config.toml
n_layer = 10
d_model = 448
n_head = 7
n_kv_head = 7
head_dim = 64
d_mlp = 1792
vocab_size = 16384
activation = "tanh_gelu"
norm = "rmsnorm"
norm_place = "pre"
norm_eps = 1e-05
positions = "learned"
qk_norm = false
attn_scale = 0.125
bias = "all"
tie_embeddings = true
parallel_block = false
extras = ["capped logits"]
init = "uniform"
init_std_qkv = 0.0226
init_std_o = 0.0
init_std_up = 0.0226
init_std_down = 0.0
optimizer = "adamw"
lr = 0.00125
beta1 = 0.95
beta2 = 0.95
weight_decay = 0.15
lr_head = 0.0114
grad_clip = 1.0
warmup_steps = 330
schedule = "wsd"
decay_fraction = 0.753
decay_shape = "linear"
final_lr_fraction = 0.0
batch_tokens = 65536
seq_len = 1024
doc_mask = true
train_tokens = 358700000
steps = 5474
dataset = "wikipedia_en"
Each number is 50 + 12 x the weight over the matrix's rms, rounded and kept within 0 to 99. Layers, rows and columns count from 0.

# layer 3 MLP up, 1792x448, rms 0.0502, rows 181-194, columns 0-223
33 41 45 38 57 52 62 74 31 58 50 48 47 69 58 48 63 59 62 55 44 40 41 40 55 52 38 41 55 59 62 54 43 36 50 29 45 42 47 56 66 42 31 48 51 59 34 56 43 45 45 47 36 55 36 40 53 53 57 52 43 59 69 50 27 62 59 16 45 58 43 20 57 42 29 36 45 62 42 52 76 47 60 52 49 35 51 50 50 62 65 45 52 46 56 44 37 67 30 41 52 50 60 27 60 57 32 45 55 68 37 40 41 56 44 46 16 50 41 50 20 39 46 49 58 47 55 42 30 71 73 49 52 52 45 54 63 51 53 51 53 18 50 59 50 49 49 50 42 22 54 52 33 43 42 66 55 49 64 69 56 45 58 39 38 60 38 52 31 37 57 74 68 33 81 63 48 62 57 33 34 48 53 66 57 54 46 36 59 66 37 43 49 68 34 47 61 48 60 47 61 38 45 42 54 48 46 47 50 55 41 38 37 36 80 45 23 77 39 50 50 42 48 42
56 35 51 60 49 27 40 41 49 52 44 42 57 36 75 59 52 64 74 52 63 56 57 50 73 51 62 41 44 75 42 47 59 45 36 42 57 47 51 43 50 43 65 65 58 68 67 67 49 45 42 43 75 69 61 57 44 33 47 46 47 49 56 55 48 31 68 49 60 59 45 41 58 43 57 60 60 43 45 52 43 53 32 56 46 52 64 62 55 51 42 47 44 54 47 56 47 34 49 59 56 75 55 33 37 45 40 46 50 49 47 51 53 57 47 42 50 67 42 38 56 53 47 56 48 30 60 48 36 58 63 41 34 60 77 69 70 50 27 53 33 31 55 54 35 71 47 56 51 49 34 34 49 47 40 59 50 52 57 45 49 58 46 56 62 44 57 44 27 49 61 41 33 59 54 51 62 50 58 67 43 43 39 46 48 70 49 55 66 54 51 43 64 69 44 55 32 55 65 73 38 65 47 44 42 68 58 49 44 67 46 41 52 52 38 65 59 42 51 36 40 42 43 54
45 34 37 57 63 68 28 64 65 22 34 66 42 28 56 44 46 50 54 47 45 60 39 42 47 43 41 53 54 57 52 33 59 47 50 42 45 59 56 63 44 38 52 45 63 62 66 55 24 41 51 54 63 49 49 43 48 41 31 54 42 56 37 33 55 54 44 24 51 67 41 40 56 51 30 42 74 48 46 47 61 42 50 73 43 45 48 60 39 85 45 26 38 59 53 50 69 28 41 33 41 34 30 62 08 61 55 18 54 36 57 55 63 50 36 58 53 65 25 52 55 19 50 39 79 62 38 65 49 54 07 56 51 42 63 77 39 60 80 38 34 43 50 71 56 59 52 17 69 61 53 33 46 71 66 31 65 45 46 49 48 33 76 66 63 51 51 69 51 55 40 53 39 42 43 41 53 69 42 75 35 70 47 50 50 84 66 59 53 49 23 27 46 45 31 51 40 54 26 56 67 38 34 44 53 51 54 59 63 58 33 40 55 55 49 56 55 58 57 52 40 40 40 22
36 45 53 45 51 64 35 66 67 34 48 87 68 43 46 35 40 58 50 47 21 64 47 54 70 67 59 44 46 52 62 58 44 45 57 54 49 47 46 56 43 32 79 45 77 54 69 49 65 51 46 46 51 68 61 54 62 54 40 41 49 53 43 63 56 53 58 45 55 53 67 38 28 86 40 56 70 56 45 43 65 50 51 66 33 58 63 45 52 43 49 45 32 57 45 52 58 50 45 56 26 29 70 52 27 40 38 46 66 60 44 23 65 57 34 44 54 45 23 44 22 49 21 54 63 48 41 65 67 48 31 48 65 69 51 59 59 42 76 45 46 34 49 49 43 64 46 36 43 54 52 45 45 53 41 43 34 33 28 33 56 35 60 63 54 54 54 56 62 36 34 75 56 70 60 44 49 56 60 49 21 57 38 47 42 51 25 82 59 40 63 42 69 42 42 43 49 42 43 71 47 62 49 26 71 93 49 62 54 61 79 55 76 49 68 56 55 42 43 68 38 76 53 42
64 40 40 73 48 30 41 44 35 52 51 46 49 37 69 57 42 69 61 54 57 52 36 23 61 42 52 37 43 57 51 59 57 51 39 41 47 45 37 47 52 30 55 53 21 49 75 62 38 65 55 46 47 52 58 52 49 41 40 59 44 22 61 57 54 52 79 62 55 42 45 49 60 47 56 51 54 47 40 49 36 42 46 72 77 48 57 55 64 69 38 44 67 45 63 36 52 27 42 64 66 57 47 55 43 52 30 43 47 43 57 71 40 50 55 54 48 61 51 63 58 55 61 57 40 38 69 46 64 41 59 59 52 51 49 53 48 49 60 47 49 56 57 53 59 48 39 46 58 39 49 37 52 54 22 51 72 53 58 59 51 55 47 46 34 44 47 49 47 50 57 44 35 38 61 44 44 41 61 51 58 56 43 40 64 37 53 50 64 67 41 58 69 65 54 48 40 53 59 53 55 63 34 42 41 50 35 44 46 54 49 46 36 56 33 62 59 54 46 40 45 44 68 47
81 59 58 46 42 47 52 31 46 38 47 39 58 59 51 43 32 40 69 53 41 54 39 33 66 14 73 62 62 61 49 49 58 40 48 55 39 64 36 49 60 40 72 39 46 51 74 58 59 60 44 60 60 56 67 16 60 65 51 56 62 54 51 41 61 61 32 45 50 35 50 68 45 39 45 49 45 32 56 49 10 60 37 66 69 46 57 51 36 56 63 53 70 40 40 50 41 61 56 54 50 64 47 25 39 71 61 52 39 38 69 70 39 42 61 55 60 80 49 37 55 57 59 57 44 59 37 80 63 47 59 52 67 48 20 67 54 47 42 42 58 61 58 75 46 74 46 49 74 35 63 50 27 69 70 51 63 78 64 44 44 45 52 64 22 60 39 28 22 73 63 21 38 36 23 58 54 43 33 50 48 48 56 52 47 46 49 43 49 61 58 34 56 28 59 49 65 54 61 61 71 46 54 48 37 55 41 55 64 65 41 61 43 47 48 42 43 45 47 24 40 39 43 62
49 46 36 65 61 50 44 62 51 37 38 56 45 50 66 62 36 54 44 55 58 57 52 35 61 36 66 37 42 64 39 48 52 51 59 23 53 47 38 37 39 41 55 54 53 62 63 49 46 51 44 45 68 54 47 38 71 35 49 45 38 45 45 36 47 52 59 42 63 67 27 57 57 54 65 69 49 64 40 46 52 55 57 47 51 58 50 45 38 59 45 56 47 43 54 44 35 45 42 57 57 37 45 32 58 42 54 60 53 46 48 59 49 62 49 30 57 51 71 58 53 57 44 50 52 44 40 45 64 59 47 53 45 59 77 52 54 53 50 49 38 46 94 49 56 58 44 71 45 43 35 53 29 36 41 55 47 41 56 43 45 48 30 49 46 71 66 42 34 46 50 45 45 57 38 40 51 52 58 55 36 67 43 54 75 62 28 44 64 52 52 45 42 51 62 55 53 48 63 47 83 63 25 51 46 59 52 71 49 62 45 46 45 44 39 55 51 49 48 52 41 53 55 52
54 68 32 55 57 42 38 43 71 42 34 31 27 55 60 63 31 62 56 56 57 54 45 53 60 61 50 56 37 76 40 51 62 59 49 28 40 53 46 48 48 44 57 51 31 56 48 61 25 48 49 44 59 65 64 83 33 44 51 51 39 44 46 31 50 38 41 48 61 70 29 38 40 61 62 63 66 57 45 38 66 43 49 45 59 56 58 51 46 60 41 42 65 49 64 44 50 62 63 62 60 65 18 57 50 36 81 57 48 41 35 55 36 64 52 43 48 65 36 38 38 51 37 58 49 47 48 64 40 51 56 60 30 52 54 57 44 63 37 59 31 52 63 73 52 65 22 56 46 50 48 49 33 45 48 73 49 50 65 58 43 49 48 39 41 45 48 38 37 55 57 49 52 43 61 56 63 52 56 53 43 61 43 70 28 55 45 44 64 42 24 65 56 58 54 53 42 54 46 61 74 41 29 58 52 51 43 61 40 49 37 44 50 55 36 62 58 41 41 34 41 56 46 56
35 19 36 67 44 55 46 53 46 51 46 48 58 45 52 53 54 59 46 56 61 71 47 39 50 53 51 35 38 54 46 43 51 44 39 37 49 55 29 39 35 43 62 42 36 68 60 52 70 58 37 63 58 59 58 51 38 44 51 47 54 31 51 62 27 60 61 62 53 67 47 59 69 71 64 52 46 63 44 59 57 51 51 71 54 51 55 51 50 62 34 37 54 51 68 52 41 29 49 66 53 42 41 36 50 41 49 53 57 82 52 59 46 43 36 65 59 58 49 47 58 43 55 51 45 38 49 49 52 37 49 40 48 52 54 64 58 48 49 60 46 52 55 61 38 58 53 41 48 51 56 40 43 65 53 50 74 56 50 64 44 50 38 35 40 45 50 53 41 53 66 55 49 40 57 58 57 33 49 43 50 71 52 63 45 55 45 50 52 49 33 54 52 68 69 47 49 41 63 56 46 43 17 36 42 40 52 56 49 57 45 41 35 58 54 44 41 68 39 50 33 34 56 38
40 42 42 31 53 47 35 46 49 28 39 45 49 58 33 60 59 45 52 72 81 47 33 57 43 64 48 41 54 55 46 61 48 45 52 69 45 32 41 48 52 45 67 56 42 44 58 47 50 51 41 73 44 49 64 59 62 50 50 51 68 58 61 52 56 65 49 29 48 56 67 43 36 51 48 46 66 46 51 59 33 38 40 37 41 34 58 44 48 35 72 57 33 38 51 43 43 50 45 58 50 49 46 45 29 42 61 41 47 44 42 52 46 54 47 60 58 49 35 38 56 46 49 67 53 71 32 39 51 35 42 43 61 54 46 37 55 42 36 27 41 57 48 54 52 47 55 61 40 49 68 52 51 25 29 28 84 45 48 35 52 32 53 44 50 50 53 39 31 55 66 53 44 38 26 41 55 62 50 55 45 36 45 33 85 71 70 62 48 60 47 44 36 39 38 38 60 53 55 42 51 42 42 47 24 57 53 70 52 47 47 41 51 38 45 51 33 45 27 43 42 47 36 43
77 32 35 16 41 55 42 30 43 56 54 71 54 41 66 44 37 51 54 39 41 61 33 22 62 47 47 48 53 68 63 47 50 58 41 17 40 61 38 64 68 55 35 44 50 42 45 51 55 54 59 71 59 65 39 46 39 26 40 46 59 58 51 20 88 49 32 51 44 43 31 51 60 66 48 59 53 45 54 59 62 45 45 44 44 45 54 69 60 64 64 55 63 43 60 47 42 48 34 43 29 50 53 48 43 50 55 43 66 30 50 55 69 34 64 67 36 69 56 28 51 48 62 63 54 55 38 84 61 72 33 41 68 51 37 75 44 33 78 30 37 48 53 80 54 61 60 59 40 47 68 54 22 61 46 40 54 64 48 40 63 38 54 46 46 38 43 55 63 56 76 51 29 65 58 58 43 44 37 60 70 71 45 56 38 71 53 30 46 39 57 49 52 56 46 49 52 46 59 75 44 54 49 25 45 57 50 56 55 53 41 46 30 26 53 44 50 55 43 51 31 38 47 57
61 54 39 38 66 21 40 54 47 60 49 35 44 53 46 31 60 38 56 38 46 42 46 29 40 18 55 49 54 73 56 68 68 53 45 20 59 52 55 48 47 40 55 52 56 66 55 59 40 53 35 38 74 48 48 47 33 52 16 09 54 41 42 27 41 44 44 43 52 53 19 53 57 33 55 43 66 58 54 55 62 45 33 53 72 53 58 49 42 50 63 49 51 55 44 64 70 62 43 53 54 63 37 46 32 66 57 47 37 42 44 62 47 44 54 58 44 33 59 43 49 55 48 49 46 63 67 72 55 50 45 59 63 29 51 72 37 43 80 48 42 58 52 77 41 72 61 34 39 50 42 47 47 47 40 53 67 77 47 55 50 45 55 33 43 66 50 59 46 48 51 47 30 40 55 49 54 44 41 61 46 55 37 51 56 62 60 52 48 50 18 64 50 58 63 56 49 37 38 69 62 58 44 53 20 64 63 56 65 48 62 62 53 51 52 51 46 46 50 65 39 52 66 45
45 39 61 42 67 35 62 59 38 46 47 61 41 42 45 54 27 57 72 48 25 52 58 54 63 68 46 56 42 59 60 30 63 47 53 25 33 58 59 54 61 51 50 57 66 54 35 62 55 67 46 56 53 42 58 56 36 55 54 45 40 42 67 57 74 52 39 51 55 36 52 34 66 49 54 56 47 63 34 59 51 54 61 43 55 56 62 57 57 45 54 61 49 67 49 49 42 43 52 69 53 40 59 52 58 60 64 41 44 63 55 41 82 63 48 55 58 52 55 51 35 38 60 40 55 57 55 67 58 25 55 51 42 48 46 72 53 59 57 67 52 55 61 39 41 43 45 40 47 45 39 53 42 39 28 59 36 63 62 58 55 49 36 73 33 58 43 47 43 32 46 65 45 66 58 69 54 31 57 31 69 60 42 63 36 37 46 33 60 56 57 64 51 66 70 24 19 63 56 41 50 54 50 64 66 58 43 41 35 47 49 58 24 62 53 55 64 62 55 44 46 37 69 72
54 50 68 56 41 43 57 38 41 64 48 34 43 50 57 67 42 55 51 62 59 54 52 72 41 64 55 42 31 63 60 64 72 53 34 30 60 33 34 47 67 45 54 47 43 52 72 65 43 40 54 53 81 44 57 42 43 48 54 35 36 36 45 59 43 38 65 49 47 34 52 58 47 35 62 34 52 35 48 66 28 43 53 55 46 36 69 66 63 37 43 39 52 62 57 36 58 33 38 50 56 58 53 38 50 32 40 63 68 39 36 46 41 54 47 56 27 59 44 41 45 66 53 44 40 61 62 39 50 42 54 61 50 48 24 48 56 37 59 48 39 26 66 50 43 54 39 41 66 42 29 34 66 57 39 70 61 49 61 74 84 60 59 74 52 43 34 43 39 64 66 60 48 41 40 62 49 37 58 42 55 63 42 52 31 58 64 59 72 69 54 60 77 67 63 30 50 44 50 57 53 49 51 48 48 51 67 45 51 46 48 47 47 60 48 76 47 50 53 35 35 48 44 42